From a checkpoint of a small transformer trained on Wikipedia: width 224, untied embeddings.
Each number is 128 + 24 x the weight over its row's rms, rounded and kept within 0 to 255. Layers, rows and columns count from 0. Numbers have three digits each. The size before them is the row's rms in percent of the matrix's.

# layer 5 MLP gate, 512x224, rms 0.103, rows 301-310, columns 0-223
097:173123112105126133103120131134120094145114101085137169091148137102109145107110099149137150098126149170114153107116168134134087128106159146158136110126038119137105154127107103113148135162106127158111114138114110146179111091066085125156139136119149150125094128098109116116109138117123133136085118117099098129131128076128145099107161147137125127155116126089105122157082112153131117140135143112125162120131168132097154060134118098111134113134117144123153149125140107120123137137156125132144145124170144177118133100112108176141122119137065079150130114098151139127129125136136129159104116097143091149194141144136103091126140120117134102161121074081115119103097167142135124119149
102:127112125130109132129109118127178100138103142139126114169175122094132174161109091125074123163123158133135153117118107091129126161092122135148166119113100158132097143099128109170118117129151131184107167098119117147159117138167136097111128121134126168106075159111081120111137112130151139092082101112141131133141150086120111149128113149117127155137130106165123111157105142156142119167117082155111118111158176175136114136157130136122099191130116147109134116117125114127157108098128104108122071131100124150177118162185103148131144151136085158137121078126144128122132144145113101141100137126114146134082125165092118152130140142084111101114113138113110132148162118103095145119182
105:123119115165137112138113102144087147138171100103127124164144148112126113099144116148125102168159132141140149151142117106109106123140160137153134108141130172073133129099132179100110131098115132139144119120089118121132100134141189142134126107155081134157125138134145156096174167160130144119140104110145135110126120159115113118148069123142148126164178154153120105148140147123135110136112113095111084143098142159119105108134149132086136114163100156156176146134126152126131164153162117154118091093136131132122131090204142161107116123075115130084118103164117114090124074133109139142136132120125117148083185141118086143126117103114110130141108118109092107141189132087116105143137
101:177178104127129146139135144153150111126176118118148138142160155114143133096132077054114152184139139129152137145127112103131103126149133153134148133110131138147111079152168120108095126138118159135143137194121134120170139138150129132145120099125131140120143141109126170122120165182130137084136102115097073123142141166137121127138128138163149109120140117106144142109124124151141105174129158121114130091131120198136110109166157117149144141124139085141089145108111093127138112108138132109136138152090122123124148127159148109137111104136123126145133094139095155120175134147133164168114080053139097117152133129144094121072130129111132096117180100147097112150153174131123136105101
103:107141184128159152126120127104151115152118121116159120130105121163120132136099106107115145120111161092138132155148139127152151136118144136132128207125122109117110107147119121154068090163164106137102104101125082134131103114110112148132170096113119103136126159066160086115166175089148095089118108126148117130101106102105125124179119142142086096136152095128088147121120108132137180161139156140112152093090134164192102139121100114113130137113116116150119137125115117125089120125167112154126110096137138133123139137106121112147108157175144125161180108113143107133128160143135104150143118126097119167158128154110138150105113149102139121092135139120148105124126158172051107141133
098:141127125105143089122119136082142140182127125145144161127107150124146182155106121145080144188148081147126116122112151166111124096128117100134168134140126077145139141123128107115099114129126131157132101140124160133184137124156128114086166130109166122105090146136117134081092137140136128090134122106163151147130117100128139139146100140088149162128159162111128133131113106143126069119123136127094126139104087147155129109132142107149159160105138134143140111129187099103099180171102189117119133181136069182125124126143092126177123111116144100113115148124112150138147171117079113103081122096139138115149103144110112116118108108119163113114162151157123134133126133134121130142147
109:124121128124155161131121152109113129157155129143114101117181104105117138126111069150131142166123094122154145176119145136152126151123163164106127125145113109115132128118106163159129130144152125173144122110110117111147133127133121111107149156089104150117117093155104142139121122147128112156124151129149161152115148209110080122129142114121118107118145113136078131130122095121139144145104145141067141102091138162147131111136166115064102108133154120153121109127172127103097136129176111139129129103102119137122097129158185183154106142138113085114069121087108167134150165104079127142138130142120108166129096160147159134126117113136151135103115081105119123135078087078117155124099
095:159153152119107145139156146165105102174109127151113122118144126145088116145123082090143153142109152124104138127117105130120106180160140092138185117121167109137113146170132133123110107104133106178115159121132084106083176142100083103113119119143147070114103153123151146106148141169120124152144097165151153119125147106169128149123136157193134122150133154147088130087179146132143097121167085108176148157140131099125116112160136134139125128123166112148107092103133104140146130156116124101114111125127115126122194171110105167150147135143136108180145143112149146155124108129090122116120112140137124093129138160108127141171112117128150129130136093089088117094099132144150142131117
105:100106112136179145127116105108111125149110127113100123127110114076135118167156118112166115114115124134162102133148116129138142149162158124134127169125078136121127133149117172136114120126123153162072160120107148123126100116108124127181151151116126138109162100123122143125138143139109166093086139134102092112123113122137107099117095107194143173103086178104118141141079155104114091095154128095079142156142183164165109125125130107131116115136173126110177126069108135149135159145110132203126104113138138127119120139145105141115104130150089106151100126172096131096072114136102122131125110116102112122127087133132133096118138117166128162120132136135079138112157095133154122138124
098:158141114122147156147106088136129101107154114147108136106131124120091133139134148192098177112166132114141140113119111145117139162124110157126099151135105110121158115147150104128119141097115108070137114118169157104138134128106078100178103162145145111172153130135096113088138160110095150128164152073179153156109098151129142134109164166084121117128128150143143092136137099127154130109088114141134164132100144107110131130123160129107088109119149093148084098119126151128130125130121103188076162145160123115131148135136124148114111145109131100142131069117135131120174147099122115146099109064112127119096130128108130123125095115067141061144104128139129110138113103144136147138113
# layer 5 MLP up, 512x224, rms 0.0974, rows 301-310, columns 0-223
098:136129151137126143131134125092115125128129132159111101136139148146125154130114128112154145151167195126163110146129096160116169131145146124102161125174150118126143136109108159139162097115111091126142070101166135163097129157131122134071104127150131101147128119139157113123183117166154122082129121132187090176081118141153125141123131152121114112154137144091127158144151130121118160179122115126074105116151105120187119123125150145167140101135131159143095097110145148133152080141079141126143148141120116143134180113118119124102139175132140136115160116129145143100133121100099147093101181138140108125143075138150122146085129090136166111143097132169119159145154119125140136168148
107:103119116161194132121110094127075087104145105074176118123117103124136114152133130139100110117136148140140115106152146147179124124147119138153113140089149134082075114181124144138167139120129130116163114134160094103163135130066118134128103128160109127136141100097132144136136093100115102123171135125087114112126084171137118123134116132122121141109131117152103133150145124131131145134116159148142118152096119145161178101091155139152137105123109104109100143154138142150126113147150091191130125123111096139123124113098103122135141121133155085103139137097130151190118155128106132143118118175083113136166139118119099110108151146133137125153077129091134081163116139119121149089058
102:115175147166101125150098155145097139136122138146134120118154112130156122141118120151116115112096123130130115157130128141134126118122130134110111134093121144140119088136120100165128156083149116141147141094154089104136127110126160115084141115126114058141138129119117134150130067163160098132117099127100145135141119119114108115142108167124097159171145132140123187110151159095110105144115173138134115138126117137168123138162115099061098133125151146125118157128138154182135123185148098105158106157136119132117126100105142166137112140113123120145146121117086128164127085126142198076107169146173128105107077098118155111130138173130102140112115188110123128159169140086150129103106
102:148160127128122145107155126135128128118137133125116121122151146096139128156130098096079127109139144158126142119174144118130099121124141145161155144156111129140105105131111145147102098143130142157176171146152165125179101119145124162147085111113154107158122156132132128150066124177134118088108129141116101136150146133117121082164153166077129109144141096104175117099116132111130171143159108133091115137103113174169147135149127127119116129129115142102155117133149137120166138138145110089107089158175125160084144109150134142108091110093108118138158175147114122176160148161122130173127100138169131123112118123115134151152144137152127136115127113094098110143066164050168118118108
096:132113147104100130135125135127135174120135155147155183130103158120089156116122172116176137151182141178135128097117071121100146099128129124136174109123139133156127131163140122090150119095096086134161125071089191112133161158111147152113130134133158136122167147142133121130138103152165157145088054156127158145139114125140130131111133176150148138128113125115139143102138104110097118123120078107120148146177135123148137141106173113176126121135176128132134110105155148110137086085095123085144155141108129142134168105126141162117139147120104126082086123162143129144129108139112094153121130132134122133133137131121126129123121080142182166149150150133119115140138124116156137157164
103:133077098099090153131142104119097095140144138074109115140073143081110142121160160152134100142094135095097152138130112133121158157137108135150093147112170140135153141102145083136134131147120121168119110160139131116113114128123174113114128110167168108126137139118135110138120107158097146129137141124120158125137138162135125071187154129113162150124128154124177098181167142107133144152138111174143111113121148149143134136082121148089119160149078112138107123133129121113067126130105117126136127133164141174078127102091095080063129148095119197119097134131115116130140115122085127127126125174135104133117116130148140125114125118147168107130085151166147134104106127132116133113115
109:144165144129129135129154136084107149152125126155138161117161166123143111141114109124145121071158145140105116133153144103137089138150107125170161126102112167143103139119149161137139124166096070112101106116166153132136073100061114130082103150107095136145129130109140161104120100113129073105138118133121135085103111138092133073118126146145128134069132169080135134120089134126144131110133142150110152110178107105120194127143091141123133123135149087145102111159184085103107128141112109105126140125090135135084129133125125140129097115126150133126145153127119162135119116144092137098133098100110160118169141103087141116146138172149148110110137146142104123159130109146159116131174
100:111128117150131144094119107154107109111116117117096132138128155114136113122116123117134119138110135198136103196118137099100170108137149170105090135102119152127135116138107127155125111086092145123119105151121120101127159096165146128169131115088125125153130162152129126074145107185098151147133140147107141156124124158100135129144147088161112160176100160119153152066081121185063117118107089126099139120145086146133140132117149155130123122091111128137113136128134138129109183138167167121125154126114177145110131144137149117095127119114122116111133139150102115117152140105146111112130110146125117152112174141150108125112145080070115160121085122152128151099113113116123063160134
102:116122142117179170099153092122138085077107159123107081150103148145157121120157127123173119126145140158129097107150131120153142124142142144087099141114120126095116119148106125140160129095126133099133141139079081089152129139136134107125105080108151123117175153124103112139162103128100151179137122098119176076103089153108098118107106170132141138145140117134174142105157108140097139140087166137116152139151132116109132149133158169142104107137101135145193094084094119135129133105142103126152137149106127142151139133141122161150165162125139118096123140089163097134116134125094114126159113161176153129076152144122134132121137120127082125130128111076148136119104139073113133146141
103:128107140135140107162107112155136153073148162147131132048129126108124148124144133166093121150107116113166140119114141132148132105079102110138080147129142116154089105106119124085130151102128161116172153126114122150082133134153093131183127118152098121140154146061125110129117125108101158142112109156100133119137146176133166143120158136156139127167118107126124142128163161152154086129112118105094119125163138075127119122142113137095143107148105141122163171116143150092136100073098118119139150118148135139148135120082109142134147126122133168121077103151143133112154145080167123129124133062148135143159107132146142106111146140096121120162076103134146102110168112174127127127133
# layer 5 MLP down (transposed), 512x224, rms 0.0922, rows 301-309, columns 0-223
102:154120136100094114111141121141144126075145139145128127115138121132090138096120110109111145130145145129133142100120134150103116140149162140153129141138097145141137198082170116132173115135127108110150106105148106124114147110125119172119137097164122173130148126164126146153189071173174138128101067122142089186141119135129122138161185157139145147117140113136103142104131124139150143150130113129089102122160115145119139083131143104158134104093152148127115088119146161194148114137153130131127159121129114157158139138138113143155144155131111087089118114064131147116127137116102137120108168140094136117173134160158104116133092122102157115171158136139113162132086159160108101133149
105:158161123098143105166141150121138121126094077125144189141154129122152150123094142138118098143158117129142178127115108136156125126131134126127154123068134119137131121133094126137139113154163127144127150129117099159166142171145153092078173144142108134114080123171145124108122114124148097158115128119117160122134129094142124111080152099124172134155154082122086124102141112092143110163093106122120114095153134104119163074097140113116122156174148145128120178150137137108139168078132091093119162121123101167109120191129126166160121120148105157122130142159159145147123136062138118130147141099113139140094108168142130138145137157097134088113124130112144132089148121139154151120145
102:138137084118114139089154134133120123173076139143115168134147121164091149146174106135129122143110123101116121110102108123095096155148138134187136119118116110151143134162172154116087118148092158115156174107154127167119112117145114116168143094111128133097193143148138148153082095116153166093155109107135138131143133112110124105137120113107136129158163144152124139097148078131112177104102155155117147135175113124148114100150139106169127142133118125129139161163161103124098109137127097081114104141141130102110161147082152113112139140099147135108171155079105145163146136106169106074118139148125098115145148139106123105106115094177126116123130116133087109147120102130111108126168
100:118154113122153104091111129104121115137132124166124143150091108120161128125114100110146135129080106095106118143134163188107144099128102127117118112128166089103144087100127103127129125150094132098099098131190116076141124129140172135134158117145157129083126111163101123114113126130152105136157145117134081140086119158074119145128184127150114131124163172144102085128156110147150141094130157142114104147128109135134137131105094149088141126122154120125145122132091077108124105154139105114133127154067126117111099096157121129161123111150122153108154075181126128183128155142126134103120090169107081166158124090162126130086130146125114130104174130144132132153150138139102142122111
097:115121117139165157099163140076132120161134116142134130137099122123148139112087145135168151074157150147099110127098157181100153090178133074168146173159089154127111152142163147143138170130103139122163134076113102160129113153137143161126097119133123129120134137114123119095109117114136167129143124141163114129150123123151102181117149165142141132096133153110150122100144130146106070120145124107140128142107090103127149081124168143136125169138110137145092126125187091120115123164131100127116122099143141165123110118082130073118165133147095125108117108159170139155147094143111143116181101120123129131141159145103134142098121106090127104166124135091126127117109137131119163137086
096:115090129140122127147125113149086150133120150122137133120120109114109141158104155131093113105113114159202121149125090130130115141141099106145140127067140108095195101125117118129118095162142140132099128139139162134123111157129121154107095118098105134098119127126214112129130123141142153124139167118125168171131098129114126115152117128131125100124171148105099099131113124149126129116114136130161132144137138126132137128112134109104120132134090124171142120112120130124134131100109132156144139095118163143122092118128137126138117150113157128118120147122148120144105140142134139110141106093126161141173114255152106080147158102146095129118148134097154118070100107162125125089142
110:130166128106082151136159111131098110073128084120165134113153111167092131125146110126136131089134108100173082153156126141146150103122113119165109085105108136117124148120132131074138172118138071106149150114136120099127108124101146136109107116145123140163133111109110120118159117112133104117083112134126133132127145116143158128177148135116124125155121079106116118129112132087105158144100146134101085111125147117098149219114121152139131132132139112140140143136134134126102121164130101082100121104096162107140124141145160118135093152135158173079126145132144173143131110122121103105109132098173120116124166101098070098175119114093157111092125132116148186094132123142135095151122
101:165145096144129127172160122176122098152134095123144113095133130136127141149112112181136123184116107122109129090139112140150146113125134135126140099114152110138137138107115090142090171118110133138134145153102152083162112132105167145128096127117175098088112133112124119130152125143092135147119095147140155132109144109129149094132123129123105081102099154121134069068110144132130114122130119122113112133129110135115143107164161132158135140144122157125165107104126116157142163155178165145135085134122146121121132119095150133170094150140084140111124078152119144158106097113106115101139119147124112152159186098110116106120159110142129091173175089090147115147145107105132154209099
103:166134169126138135121164139137092174162121168127137164107128135153115178117149158150123108148162180123118131110151109149099122158127118169161132142070166142146152143165107132130125138143131167098149136129109172071110131132152113136114109134121128133091164132093129125144152139124138114110165088164121129141104111105157135109138108110093086143105152128089101108093132116167120125095128119112163116137118085128100141070138084146148120090121144156139074118185120118122155148111102127080112121082128185099140124139105148105148104077122122175098132125132098122126133100128101132124087107133137132102112096101107101088120147135131134150157137121096147150124129165114139132149144